Part of a small language model's weights: 8 layers, 6579 steps.
Each number is 500 + 25 x the weight over its row's rms, rounded and kept within 0 to 999. Layers, rows and columns count from 0. Numbers have three digits each. The size before them is the row's rms in percent of the matrix's.

# o: layer 4 attention output (transposed), 512x512, rms 0.0582, rows 292-327, columns 64-127
# v: layer 4 attention value, 512x512, rms 0.0462, rows 293-328, columns 64-127
# q: layer 4 attention query, 512x512, rms 0.0343, rows 320-383, columns 64-127
# k: layer 4 attention key, 512x512, rms 0.0351, rows 320-383, columns 64-127
o292 087:512505524496495494496504509479517493502484484473495526503517508546500509497533483527499498498490513566497490541508511518551468525482522460489526450528486519492537534498539543506481515490466543
v293 095:502526520504501485478464470504511546521500445478496485504443511528496509497491493478503514467522491484511524520501472547516502491495514474520517492477574475472484471477488537528489528501512489
o293 088:500510509552499492452506512477496481487512508461498524481467552510496481477474465500484523495508493493463501527456458467516517497473489476470508488498558505517492478523491513492455537512528497
v294 094:521499467496512468495532490473501514474486456500544499533472534540486517517469542489498476510502496523522511494518455525503473525533475460552491470488535487549490530511531481549529492472484547
o294 090:487502489519489525520519484527494507479506463472526513472471518549476525496453508472491490522494529514490473503506445493497490545523528478533520478450486491547509520519520498553507480482512539
v295 092:529527497484494468527492515496501534503479558495461469481492531510480529497493514495508441504503500535480492532509471485476471527532468498510501493513486475472542495517515503488522509503516505
o295 087:529532462436506494532511502496505529479544539473456516470545510510479507561492509519511438505514543475483447499514502465499463518495479476526526517501480498477521510540480525510547487548502499
v296 095:466526473477499486504507442477486488475548482508466503532518501536493506482459498464551506482486498472474487509504486534518515497500513513465473579510501481502524546523503476498480502536474526
o296 090:483534467490499479499525517522461496446514523503471500498505429558489502475445463457516539440481505495483516510488491446501505511446496530465481548507515522523521556483483532492519499494472545
v297 094:507480512527532430492465500535473544484532521483454528525475557483495483523515496492478479518491468501551512537495500485488497500529494466517519455482488505543527493494475512497530508496520496
o297 088:480518459499489436495468523511463528531517495479479523509507470479494492494499500493486477516499447519510508514511499504487497487543483514547494485503468478504489487478470569547488530483507448
v298 091:479471486495521467537486505475542512530541536472474483522504492502461527476477463475457511487507520515488519516515479524476532521507467479520472523504492500528502549497512490517501479440527503
o298 086:477480500429487486505486491498508491501541490436469510530515518538454505500489533491474487501514529511516488472537507505470497480516433552566512518485501514545495530500510437515485504451517485
v299 093:503470508489492510511510502461545514502479515527462485526493484507518498502563511515477437470533480476526499477500545504537481477477472493559515494484555545491525533516466473520528510518463522
o299 088:501473538510488473498496495472520502486458542538508499498455509502510488488540524507473463464496466476520497537529541484526482471514484514591526472509511481501519494536483481536508506473485502
v300 091:514498481467549466486476506513551525488502525520532486523458484486498498517467438506505483460489487487516512529421498466500512541493540487500479479490470519499495511489541492514500480507481510
o300 089:525530466509550466490486504505542532507450520492537521485522442493478497509490456515524511495507475502548500533523485447522531555547522452470494499523468526488535530494543474451505456526525520
v301 094:499472520449481495458459514468505516527507512511453459488519516514465512498474526510507458475546468489516464467512487515497493486475486519524455514481516476515516517512467539516503493497503528
o301 092:510474491465480514456464551488491517482523511534485462496518530458502524530522519480529494473538467498502479459539492511523482516511478515532465525490507483532518516541509547514509566530487503
v302 096:488489496480507497484513445510483448510510539505480458479475527535515495496484501496511517487505533484517505545481535493517478505491462482532471532493501482511516507489513546482527513540523477
o302 091:482489537491501494516495486484496498508492492504492405497499520579511457493483546506519519517538490496509529508466496497539513483484461471515508486542472497491558532449471505507526515533573480
v303 088:530526512473514491510547498510499489510496511514502471489497459529510480528510454515512518511478531469496477537513473514464507489457505547481526500497495529507506470459533506556528501534510447
o303 086:566516523515519494494539499504506460460468500509482514482471502526527457541540450557521497538475506498463480525530489538489493549471526498528508538471482515480462480467507489519520507504510493
v304 091:486512486490502502533508498515557498471474490487490500458521510491480495526519521478500494434500510504502494513560525528467479504537491515486486535482492471450481452494428465488480493517448512
o304 087:502519521499500482508513473497553490497439438496541445494571497506499494538510532504480483511462524507497524549521538498482512523504489495509496537482492483486493451471411497514480495539482510
v305 093:473540491448505520531471485458517513459457533452483484513496534462450474496472510489538470541464485534471475504484535530501464513498479519461482515531490473488456463511496503472479533460459519
o305 090:531521506472508509503459465479457539473459539498494509534524475474477483500489494516494509527496501499474490511548505538522479570500498526511527514492463503492491467478491507517532465462462508
v306 092:525507544482524515526492526442488448520492490475511477473512466496493522509516521493499456448504493505509512482473521478459521486518523482517483527511528457500530556512512498498485507513507478
o306 088:479532522514502536497476439533495427495503474462532497484515471485486529517495497499517464451521454525493511492498522521477493482496490482480505518559538485491500515484510495496504467480490503
v307 096:486509525499483522505511526515485500481470507477505501543485494516542516484481530445483518483535487499505493473529487479518511494472498493529521513520482521461497485458514541483514498488517489
o307 087:469486516502513553500511522505478506444460502477476501526475523487506470499497520466503519484528518503506506504535520510494552480488497529543496471506475514451494477461545563523517503494473467
v308 092:461475543510471553507501517505493483510476500497523505487478475529458501506502493517498495538483466465545471499493479488507479491452520506539482545488480487536505494512490508484475474519507493
o308 087:495504533496485552509519508488513477499537519500529472472477488512479517526512481536482509511508480464542495513539509484473491509511514514519487524498481526554455517499493539481467538472514470
v309 093:490469553529527530544487487520432499527525529491496465497455504476493489511520500466489552524509526478505548496553500497514513542502506560535522497495554482507497489505513500523503522483499505
o309 087:514443520516497491534506478542488517492487521491489464515486495483511490497514494474502537520545524509530554524494522462515508518465517515489512527533493486537526485496510465514537502440481507
v310 093:477521497510542519525494471484497547518490472483489463491485506505518498526490506505521502490469533489531518514495527496533531484515471485500482477488503505447452502492514545451534430472496516
o310 087:489535536511534508525497481485522542548490468536485484500489529484507528496487528450533532489481489496512529468501535485527512469549499503482497467479513522454477490498491521475488477481513445
v311 093:546492440504480487478533468501476494491475518488498444477426484483518496495519516461507485469486507475528551455491453513482473485477499459508495478459473467478515502514431477476477559501511518
o311 087:544492476518447478484503493462502460492477468533479458463480487496530489508512515464513508538475532463488548502534453519511488502507495495489504480478483485507499526532472496441513540501488501
v312 090:517510498515542535499455515476513530516461500480455463461530495560475489539497488471485491453511511516478536510472544507495464510500508501546509484464453454521463497504506517498478519465451490
o312 086:508490488491525485481461500459531499473469498507448482422525527534492535558467516490506469495525525493472512477496549509496537503519470518536533481472500480543467488477448491472467522501458491
v313 093:493471499537473469530439469532497525479532468478521501492508492512488510507543485488481486472499491492548499478545498484515470515490463486525488514474517498491485506499514456502468520512521515
o313 088:503470506534451511530469482541549478480507522465504477493530516544479503520503463468504486484494490514546472493497498487529517527473479486521489504526507464519475463480482471519489501511495517
v314 094:473494479534497465437512473543488533509479515490502514539467544512482523500547515531521533452512493527480525527545527497508492454525478496498472506493477484546471495515502461492500473483522490
o314 086:487467492506508471497521495524529495525483533489515507517481521514534496517519503513501520490473480542455488487518552492496508512523512444463470512484485517530475487491488553477512480494530474
v315 090:501520491495510522517475476508527494514502535531533530485481517529487485519567509465494525508506491483467506519528471476476517490534512476515511482529498482548481530484528526435480482499516533
o315 088:526528487501512479479476497500499515508524490506511534498455511514502492517542511488540491518496508434475497500492461532452503507524502495523522491495496456513488499451535513475464531500526508
v316 095:487478516509473571450515497504506537491523477484510515472523494523514538527523513573488494521506496468536500536456499489489533525485468503465540443502482496525520470546488469531507506515488492
o316 090:475466493512477523481521521501501498529534466442502497482504472452506512522552478554515530541521513475478478518489504460487568545509506484530515470505506538519509516534482485485529506539472502
v317 093:442518508492450498479508496510546489489517498466464498549493517505493458525499485537498557478475530469507544498502543516500541485508479471524515545522494490495502507490539569443485475514531526
o317 091:465523462526435508522510523517493449525499494524501487512499470535497481543530450513536561451494517503527500484507508496507499499546491507519484512486514462438521504450499538488478484500503491
v318 090:490518512461499523517487529490529470533535508490538497544461510485465477489511466545479505487509471486508480495501473513500478501495520530514534506504513494496494514531518453517441503480512528
o318 084:502490533494499550502476525522513512520477525506503518520488517487505495518525479495527510467488443459527508509514475499488462502467519518511552500497544511502489526489477470516469492488539547
v319 095:510476511575444464477509465528485505485520519485478496537538503485510494507509456500481490489504537526504520537482485496479469497506502512476482545495556497463535518531500499522457471535506539
o319 092:464516481531483492466513507507472510514511497461474499516521555463522496471514476512465481471513481548516492488518490534508473472514532562471504506495536532480505520528475512516492488525500510
q320 086:501498535456542491474506485493502508468517507525486507472481518495470463486528477507512494527501475474498529495513464443453494524505484520531485510483478516479428506535502493534503505542502504
k320 086:490535505536496512477511513510523506478553526488502559494462488457500500506505474493536420498526465415504518500471517513476492510533514505518503490493502517515493506501501514489518507483467518
q321 097:475496473504499537477490486492478504508488450484462509467473466537509513518500491476511502514511489511512475538482477532510450472512448517468475555450537548500521551475483506494545479511524466
k321 081:497493485479535483543543474476521537486465491503531466477496478526473502526471505529496487544504485461527478482535492485490475509529535501512485493512484470492555538490474506530485498508532525
q322 090:495530540456502535519542485494501521520515451527480539465503547495516510494504504548496506463515551488474529480499489491514493533494482488515507458505497502546520475485479470519466512496482495
k322 090:547492515536497499471501514509515486486496471527473495504463473501524485510510482484489507505520499497466476534470503497465489486486500512514504483521458539479522492475520498502497511512460531
q323 089:490470474512485524510490474528457558522486504473508523441442453475502507554566496524494525501513471496512534496487503517500470490499479541480492558487512510484469526497457473536483488526490481
k323 083:541467503479487484470479501484549510439494476496491504558491504489471530522478479516500515503491505452489550486518482461542467523556501495534458491478523521532523481493506504495505513462500552
q324 097:482487488484522528517497506516463515494468471510499535508503466476491485497523516518545487530511506521476510490483547474491482488525503492501456487506458469506498519469428467515490490476477466
k324 093:543530466532478513457478493474529490518493490500539514531501560492514511485520481498520513481476519512502477488509500548470460527476523535485477497489488528497520454543480530475498494456506500
q325 090:515512479503491526516500524508434509502498480495497510482473500515510441514518500463528473553508495523458560525533500450509505478497480479509489518487491499496496531508521520533501470482532475
k325 088:486500497490511517523506467512485516504471508496472457567543526495492478478456498497521521513499505511538492509474467514504444464529512440483520525494457469481455486471455471482514526475547497
q326 090:539511496498539483547514496497493547478511543473518512523510549461530517482478483511449467527474542463526476447516479512482533465468491524477496470474531484493460482513492494508524508498463461
k326 089:523529482520493467485500518532445531509524480465540554522461452497528495458525496532531465482511498474487486516482464494479520523439535496504513486482465484478471491494522485504530500535519486
q327 094:548496497461483471484518512475515496519539497533507480505518476463491468484493555582491478537484531507478540479503457519435534491511513512479490483467473545487537508525511535512450508502476522
k327 094:501545515530490490498505538476508487563479496501521499448500480530477462519457481472443485534501434492490505498476525537499496480507512469540464470504479517487539493495483505515506463508478498
q328 095:483464538457505533485468460479487487493505454480473504471482454501490468502515486499511504515531498483455486465520521527514469516482461519502510514442495475483497512491475522505481491529505536
k328 093:509492510504513479455492485510490502513490533515482485533471511528445470468506478522502513516496487529474509483503504489551480540490478545478488501555469491504516506512479538505490533473504544
q329 089:457534483546490454501480533450522445515500499526497465523501489534515491518511533528483502509493505467502477489496499514492538517528477494478490521472519475479511501488487470493509487515467439
k329 091:485534478481504534502437491557514459483539517530505505467539515520506506478527486507468528459511501477502496541501510469504551507474465511499467519453425516477501519447527508526550472544474528
q330 092:548508497476468497500500479482527532499479536564499530530519522476485516473550434534492444488477541495461504483477488469565466497489509456521485509511495493495551519519511490537502531541473510
k330 084:487507487509534504481501523523518504496516501469474537457492509512520535508499490475498510473469470440470488505500520510509544539477501484478533514470516498502496488453479488477513506489490515
q331 100:462461543495530470501470501494447512510516511500446487526484491498535469515542511508533507507505503514511505476471467492512457540524451502527520538518510499537500498489471530541500505548518511
k331 094:509499472516483528458500479483555528502466538493538502467539528478432555500524454499554493474499510523500520510496500470527465527556448503462495457504494488472479462523487516480516498471476527
q332 101:488459508480526486492483479508527468507507546486505487530541515473491501491534527508495503498502484463481534475514538554467488491475511502495493468498481477485517504552490500494494495485489541
k332 099:495500534503495506494514486435490487460500459489445491522509486523480495530508480501481462501483528494442498533441536484511456460492510507509546518486478532512541508494512494497496528467482489
q333 099:437510556484515514474495510517499462522525508500536523500488455544461498496537497494484522536496468500490480488469498490507478492519553461493490507475526467488507546454521471442476514498480472
k333 095:486475494505444479536484479493548474472508488471493500527499511516503489487487503476506506475476533483470527507527475521518504489490547489458457465499530492510520463487499539503461481486543530
q334 098:478473474527491501514475474491492536483545504472518562482507502466489514498517526497524527542491463528524469530498536506525519478492474512543485535507502472514517489517488492454534464504472446
k334 096:506544496477475472506511498514527549517452517457462476496512524487524529434503530524485477512524532542476516475501517479516492524511478482486513495496560537516499488575522517516511458476502459
q335 100:468481487501532492461450486464526508467519504525532526541488487495479505498529502506504490500518512528502453486477496508440535515487471499472550464513511520453466477470461475504527517483493518
k335 097:504530498510531509491504529518511484518532497486487487555482490523518493526498499478516495496481470483510483485493539528503479551494508505528482507480480541529506523510496479470484462489482486
q336 100:511499489526503518479528485536547522488507492515498489457466537453475500503527468494515528485547465501505468496494506511502543475463477529487496536503451488536480541497510489486503533500503524
k336 103:495493499487498521497453490438521497498459474495523507524500500495495456473516474464516471537520444515510504510487478522507467483519467528464503498465502511513485524470436492496513517480537466
q337 097:522483482477523495498503504527476487505520468468509480464479533518534521458475516483443526491486488538512460460458485514473514477530502512508513450440514506470504506510495469490499515503498514
k337 092:485485489532503501532507490469477476499487492494523485471518557510480488484481462502466518529491485512466523505485532486487534489500538515527469488528505516527504548471525506514475491504496555
q338 100:479516494478537482546485461517483533489503508495553484512536528476508508505499527561494515519509488523469519537523509491488535550505566523495493514531475511498515489547533520471518505494498473
k338 098:470505501503472483478538493501502512520518513493484485546480530480493485491459525499526503558473476497482478510467481486461480524535488527466479464525469523467539513498495489531543524465501555
q339 097:514515549510510483509522471516476502501459535447535484489479512546466488483526498501479499518524486527502463511460506520479508494484525527518484469525545525463507474511497486498512523500477484
k339 094:521476496472461500518526510495497486459491518490468480486552504505517547494470519475523455542492542524502505497490494513544516515526475510513511497513461514515504530487517507509536487483536499
q340 102:554523499501449489486502501464497524461521504487473454452506513550524520440489522490499517511507490513505496501496497516514505522535511461482503498534539511470513482510501503487482499512509489
k340 104:523475518531519482521501534515503500485476474473473481526541530477505487474496522484483487551496452474447510519520511454495481485525478503470535485538489477497507523549461516517499509444544549
q341 101:492501560507520521518520449523487515482472496507468529508487483486488556491490502469493489479462469474526490499446497510507480543468521535500506495478503474507476528474501505470518503510499525
k341 096:526470497546515491482469465495506509507520515522449520507490495491496525503492551511492468487517478509531497482477489512508459491513500535485529533484458482446472517492480511444530512506477487
q342 102:426494480536548521508521479494435496489501462508452540500510516474520499487479497514484471512492458495497472536473506487481504529466481523529467535455467521525496502494477505543560531495513484
k342 099:485480471512473538511454470518520553440466511545509537515479498499465477453513460491512531509466499511493506524517498530528479507498432547531526453537490484477460470507476521528495535526505463
q343 096:501525522480447486511530497511489483502545459486525487519503485478533522525513525518494465505485473517463520471539515512484495472478489526501483489484499474538468517529489482512533460515478507
k343 094:466519520512509519508471521514465513491509488492488501460495487487527508518498514511470506479497470462520499515519561519461563539461501445518510523485525498451475532510543517536476476510511514
q344 112:511445521539531496495467484496508501522456475444495510498473553477484520533496493549521535515490531525513477476497502564463500484513503505494484457478501503527480491490523483551502499523493563
k344 092:500515538494505481526479537509467463520507451499521478541527474516533500529500481498538498541458514475471498510501502499543451466485505504518521459440481468527521467537496475503519497511446487
q345 105:518506539518534491489489482499481461497485477485519485461532520517501523522528536469457530462508477476502513519492513583471531448508532502529468520464512459489499514493467481491477514512545523
k345 105:546523511534485522500480530500494542514489504472495505498496476499513515457514488507464507505511495471521519489512497530492484509495466530546522510503512484542512437502481493512498489510485462
q346 098:483513503497500507533446460524508503517473485480459546511537518467463511477501516482474486507493491486512485537523496497509514488490489502497498531520485529533476561493506481513475523519546510
k346 099:494481524410498466497492496452501479534504534523473499520485536526448465520515467487485527521482468453503461480516466525533485499498571485522434469509478466479517503486491492487495507495524556
q347 099:507490537512445531471488454511511507513531524476543530479552499474518496520517520499508521515519478508466477512483526533500502499480544543536514522480468534503534497540471540459477503486484524
k347 102:492542476497475490458500520518490498537536494500482500537528477474552495492499442478491514504506510525458465449473543481522539497523491514491537539464528472518525484525523513536490457530544509
q348 101:520518531492487528502522518505493524548482534524507525475514510533509521499500498497557490487468501501523528460488468516486512464521506484479522526477506485514507549472540529533474533490489472
k348 103:460509493514484565494492460515489458477544508504515515531517497503498511472431495460520503487478527528531517520457476505522502470452522492475457493512498486503488471479469479506441486495519522
q349 105:538479535524527489518458525532504493506486471493528471478497530513525528502502464477520504539486479554481508467485535531535484469527486464465491477506489495551506490506457469473498505445495506
k349 107:464496467487494490538537446460494510484504480476472506472475483520485520494549546505508514486485505481475501478502489523478476511512494524477504487518467507511487549486438520462506508508477475
q350 106:495487464470484459531493537493520537522481551505438495531521503537484478472460490515513522481500512486486469437502488514496499519518453466474528497506488521559472509522532469501557490523494511
k350 113:525512507486516501503508502482490498538516453540448500518535545512465512487498493541533503552499504531504474475475531460502510530511455524490468457476501486477511452485472436480471517478528550
q351 109:476529485506513480493477511482513501528467454505519452481514499494499463494486485553490494541520481561464509511549460474518474501482536512479455501512482444496503501524508500523509472498484516
k351 101:496519488475488484512520468516493483471466486508448476523508441506530521474530503520503535518490496451581489501528491490526509498451508475499523489514495506489455530499579475501491447475459480
q352 100:484471485521474491515479543473546466483494504498498480445459511474521520486534527523480460522525570480496551575551441538468506535510488501496487505503491505511474483535489530514542468522531488
k352 104:514503494532496512482483539521493495493507534507513504500496502493528508544503513481529504485504468472512469504528520482493504508509483521473467426456487474474501498508484497501532527515509485
q353 107:496495491522497524442495473483510486503513521495487532510474470476516489508516524537502498510468460519510457541543527446556522516463502524501541521503532525513548504506504517509490482504488440
k353 107:518462457525476521510461512492483493528538527466497513487524474538497500493477480479492503477479451446462501499494483510472517482543481524504516477495527538486521488504541487494503488514523512
q354 099:486494535499500476478503518533498530550466487527419486501504464489549474505512453552523485494496531572494480496516567480518504493445477536498461501478487518499464537502547477509506506477495498
k354 113:454467472538441480463524503464518507517454494504489531483443500485500487496487477523458480484501502551499482453498483456510519491507509497498531534508463544495503499507511481497499489500520559
q355 103:457557474511539504517478499498485500466510516525538525553484510482486455479462465498516484476525461470453494487507475480477477497512507505532504519463450542487512485512477521472472531491540498
k355 106:557515560487508483534498502511440498504518496455523536476502515515497548459496532510513473532552537485521516498485481584456484456474531480498474494492463517545473507468513495487502498489485502
q356 108:469522536498536488528455511484460493534528503543548481486500511514476509509474495528491461520514495493537526529520493507482509509490518507490467505482492481509521529510481474506500493515452475
k356 107:490550497488507490540539491478483485571506525469447509525479504506494506508506504498485548537535513516464531483504513472465511495513510519509521500490465486549486528504465524536461520523485477
q357 107:511449511476499502503489508506483493491505513492493486515511479525480534485490536518497482532475507485467491462499491535479493520510463475501515487484495509537437549504487520502506500510511501
k357 106:486552488500555470492511497494515494474457527496489529530490514484490518524490483501472541539477460484522533490527525501490500500549476491499498497523490497512482483455514483481481503463511485
q358 107:518530534464471543476496489442542493521531514489502494510542515519513511468491447483487517505487527524491497499475520505499496513468541508462494500445502508532540476524542524501533491505518441
k358 105:509493444455475417547469496498479537534495532468527480471479489473509472526519480479496475487492534480476524497500542520533525502498496495516488472535499440498500478439522480506487463504472492
q359 107:497501478495517520446499519523540505478498468522528497485511470506520478530525496464533553482479482493478462475487507439523469500484505452482477496522529510474524472437484499489503528484505519
k359 104:523506520518489484518484497535498500475484478459511495488512534497490522527518483484472503483549469524474503531508506434504513518533486461504528531550533538511529527462471496527497471531508527
q360 109:509487530503477508504493511516462518491511497532471546509450523463505550445504491502479467461488454507531563481497517489511515546479509495492530496528509507482468511491510485504476501480499452
k360 109:492498502488515519510522505535487483517542512498514508487478469565506524418514486512527483486499512530538500532523467472490561512484514483470456533494490486462477500489479466506513482491506481
q361 109:509516485493505473505512508528501498465518519489478492500535469468482528526489484480492461525519528489526476470490519497455504489553520516486431547503538511522516507475496500484556538508536504
k361 110:470508492496539506473524527488542458510468507548496503471538496487497487522516487460532529503513521499526516501502497492522544542505470489537459464529487497505511523494484458456490499490440558
q362 106:496502473501518532488521457524513496514538503530541486483519519467497503517498509507442493492513548477519476565469497523468498465489494505468499516507474522517535500449550480507481483488524503
k362 103:505486529539538504499477487481530490528489484503498499513541465546480523489503523501517500517509489455507488490480477511544505495514521533532519495451507519511515523515482491484532500504504529
q363 108:496510476518506519451498531512511465536489498489506558502482508516534475504501443471478511467459541468478512523478515493520493480500494507535499529488515453472498460502484541511522487478516529
k363 110:451503523499554522479457484525515560483474550524508476503522521471495489496532544512519502519479506469494500527480502503520445469504505522468512533559484457502480505514493472470464493499504552
q364 109:487528468486510503493443501459481507517537499512525514493504462534426488497497498538509516525526490463466496502493495507526502540511498495514509492534486542507483494510526507489550543513484495
k364 105:541523508553494510500450513495531523432532474507473482479537475504472564509495493489542479501483517508497504515520539472483464535480466514489538510479485487524497521462516515539475508494486495
q365 112:485499523465502516471513511498503528507524467500470489536537471529556474503474534447510503485544464524496523525499534530487524535493472501489484476498487513493544510525480506465491499514534477
k365 104:499479489495482480528472485507516488504516523505511547517448494501493517524446491493502491508528504515478457497504503492500464474476461524495502546529481548512489518519536509510479450496541498
q366 111:530491485528565499497527489463559478492468500488529493501511500447528519501533498440465552529476531506555480442446496520499473502513461497489509491489468527526480502524543496518529524504463491
k366 107:502526512475464493516461499516528504517471495493516507450541505521524508492470471514474509526507555466490449484458481490487499467464495453495546512449498495508547448467524473529529451503512538
q367 107:485471474472524500444488468535497486498484522503498534480492488497515481478513546492538497498498544513483509523508529453463486530525500497510526536508498497492497513482482494496512522526555491
k367 106:501458504490500533507505506526501481498537507472509493494498515502509508471519517536500466479510479462528498521509503530487501484511483495487527515497503483499498528537486549484474488472496511
q368 108:509465529511496511477525502503500485499481491509475462508508526505505480505465535507472523531504528501561496475528495515501477482533482500497500467500448487522535521465504500504501518520513490
k368 108:479507495493453466486478516529497490486494474518522514467494506468523456555507533517538512441509478476525491562539463532504484494535537481456524534539475475470488528487485493478448514503451493
q369 110:468505504522484487438534511527503489516545554466453500501494461521489494540521448483495502513475505527464479516488482449485504483450514539507489496455483480517487480486483510525508517499517537
k369 103:508488506482506480489525501519475495497472471505509492506453528528502505486534491492523508453489539537502508446544538516461501498486483554516468487518498500529499528524516581452484497505466489
q370 105:523513511504532527486520486470469474445503505499434500472500517491477489515508530481494490491487527507506486507473492467537481481503538478553523486481523530535476515482483521467462539509484448
k370 107:466522489552483465543505526456480441510500541498439532467514520512477463482487496470518502538505487494544494483506475497533492516545502523477552460485517536536499533571510508465482507486539505
q371 108:513539512528535506525485518479502442497440506482485504496495479507490515509485474500557489488489538528476518486478520500548514518479522466501501477474472538487466473513494500518488476487511444
k371 107:574463582478456531506550478506469471497472511458505506502503454506494490501492499498489466475526517467495509521512506510457473549486506492466473494472529490544532491566471474485488470489508480
q372 109:466462480457501491488525510483490487494447509475519512541488500516509469487463513546504527471443516501510512538498513493460502456535505505521482489491475505511502492509500519513493471478526504
k372 107:505489498541473534513489460498507487486494492512474496465518524503463520515524542507503486485520525475487494495497445528458496524526524466489484493506526517469461452468492498515466492514528485
q373 106:503537505550515502518506501517482532494481527509487504519527527492516475502492508483520487466497515527499500530491525468514505488521518514533507530509516479549514486481511517513474525490516479
k373 108:526469512508514508501518501478447519470497538508546499484497477507489499545516512530497488471501495526521511480506468524527491472529498492499438488495469498531483482502535503526486527468479476
q374 108:517512480518548493439582462484482487474504472528490500493507562511486524530516500520478507513536428515517496539516482489427476471464505524489521507474470467491498539510502471561498493489497540
k374 109:494509511506530493464560455484492522492493504514532527486421523507511512456519512490516538506491523470514489525510507522533490464503477463489492509521479479461441482528500486503518514525480576
q375 102:523542495520499496504495512500472518528532487525509506515508456470512497512458480473511511516487465470487491499484515486488482461447468467506476525483462495501522489461473495536465550490505466
k375 105:513506501460507478472493494495485556446469519501498485513481538451499462505538487486490494513507501500446522460467457476503489486528470513520512472529522503533495483523537458558512502520530513
q376 103:485506512502500454507509533503480495498530510472500499511472510516498521468483533523534492502486491473456535517452482551517469524515482493486486501492524501476519544533469492483456520454488526
k376 106:486489492539522504523468547510463500509488526465461518433470493495513519503503466532528530516477498537463535464486467483507526452552517513462509502497489497492507522486524474474465463483501498
q377 105:491537480488495496495481491466502515506482524481475538480532490495490502469486507479477509490454487519498538524506459469522485542469500476477506419499528499501466504500521499469530511547505478
k377 106:502543552506537503538483493500523535530457498525509481490519506504442520480529514527475510515567453484486457464468533511502534448535525508513488502498503540524525461480505544487486467515454533
q378 110:505508519501517500473514484508522530504472515507488509511513482443474500532518463507495543531450499512518518469503477479498520526481427470553525491513468529459525537465467500520439482520494493
k378 105:495515454503529519489518531510456522492510509504531507502536492482495515520516514510499508478567515506500571517460505526491515479444528511472472513471482510465458492528467453525482501523501507
q379 110:501513504468472453500488509522520515499525546503473490472515469528503532523512493502508519482526457474514465537503526496491486519458484468506500488472464570491507503470487495510458474512539450
k379 104:525496504527510478536513478527487477441517521503489503467522461524474526485518495482498547492524489458535484486455547479497479521514507547512472501490449558515528513522474488504521460500497500
q380 106:540498517500480516457502507467467506497480469487505512453478475480508550497513443479499561521511513462528487512538451457497467502462485460502514503495520485497451530503507483474539507446488477
k380 104:522486474502483512493518487482516501480517522486529486470504498487474497502506471466528528467527475508493499501487471482494482450491487529545504501492464500508510482487516513465442498470510477
q381 103:491514456484465532485483443484469464528507530491506527509507500482508527485510447493481536492504481483426501505493492481496483509490520492501493522486477439495476547455478429502506538522488513
k381 107:499513502503478509509502503506522526514488496532535501509524494490499498520491480502479516477492499582502571490479472514509492490487525511528472530503478476481500493530490509510476483479503480
q382 103:484538473503482492453511475480469488486467523528480499540487491491462496485489525479519492580522506483499493522447490513521505502479476515469504482518514479459523509492549482466459499498484488
k382 107:501484472488486526498485494481508491464498505528513481487497503500491458529476497535536520462523486507497518498507504462497489494525539483506549466470510489527522516490515496489502502479540497
q383 106:496473507489519537507501513482514520471513509493497492527458463519507496466503487505471490536496467497444546494529461487516540485509492507486510519485513466493511483492511488499520527496481510
k383 108:488494493483444498521493501466486541456441467490482482477480519496545502549499501502517467477488475479515491494520491483506517435525495502467432504529453468497425536490473475550524505474515485
v320 099:507477493477524505458509446494513526505511456505512485527454535503472511525454511539513474539514534490481479535543488465539497469528520520441478516558489519469454504483495489545504532503519495
o320 105:492510482466457514500561505451456524518479537470467467482504514484497476519477495466480495506527507504513501511509521514516507505547546515458520503485546494483491523522523512524528510485512507
v321 104:491486498528521505509498512457487501491480506450453514503478498494542482519507474505513495486479498474461513465471488512497480499505504483519474495532506476490473521494497509534494517518508538
o321 107:473472510477474527462520521491497495532445484475505495501514482529532502498487487501483495554489481487474525599455450548539504471510497427500519506478459494498457507495509502493511526496512528
v322 104:461499513529546532520520474504503516511461515504546534497513521500490527493527516476498468489522493516479496546525479522506509467522451466433446537488548448511505469497456492471502481540477503
o322 104:497489481490510550494486492500514563507484474495491512487527501510493498468507530438488502514486530508464506532514485501491479494520509490494447545505542489497496515510483500516493475490493518
v323 099:494504528514497507535541519547511481409528494484499494447518469504541511479464499515482468501467491526504476488462477520563499452464482531503495548482514520479513525551495503472513494461486516
o323 103:505492510541504490491483498515488510505520536474545505519491491481474485485465456509497515509483490502487503470542535496509490524483510542534508542515482508483514451502484461512532472526493508
v324 100:514485519486507457478503516526505518510494473502522528519521495465523488463524496475521501502515515509515484454510456454471513493483520520493468516488533526543532483470516522543476480496508506
o324 103:523476477502510518513509500536479542494497488517475502555505492547517465526504567510492473457527520489501561484535504515502542524476512536491481501513502484530478533500517514470497497471496504
v325 102:507473495488499494494546507491511488494518497512468475544532531494511533505478535458530508502486519494549515504543482501523485485511511490446491499482529496464515518470515481516467492513491464
o325 103:502458489465475505486490545521476506525536516470482511548515508497470539511489484511537492538488479522499499465542532521519540464504498506466549465492506465475552488494471481528516506496497510
v326 104:481546482511517523524473504478514506486533446548503486469516510456520486490492525531487511487538491449503473519495525508526506517473554527502462512491521487525506526503503487506515503496505473
o326 104:523515460489449510538550483521538487463497471530482467489498500487437488493521547513542533459559461505550515514498487511527546498484539523525529494453454527507509481492499554483487497537489490
v327 099:469505498499455524480519478472504488531497505546449519493495443501533496527521520530487549471561473526488488528472504487526520498536534510505478464495456530471505496518477503526522566474502481
o327 099:508486498524480499473513527479505471478509465509540506562484487472520497489457502506511548509541531498444468495529474500496542469497552462500452467518459431449515499498517517519517500474503514
v328 102:516485513484533443484534462473502495474490511518489443536503552474517531511481507505553502541513475496510495510523524480496451453531478513504516470536540507518524539529500500518532530490464522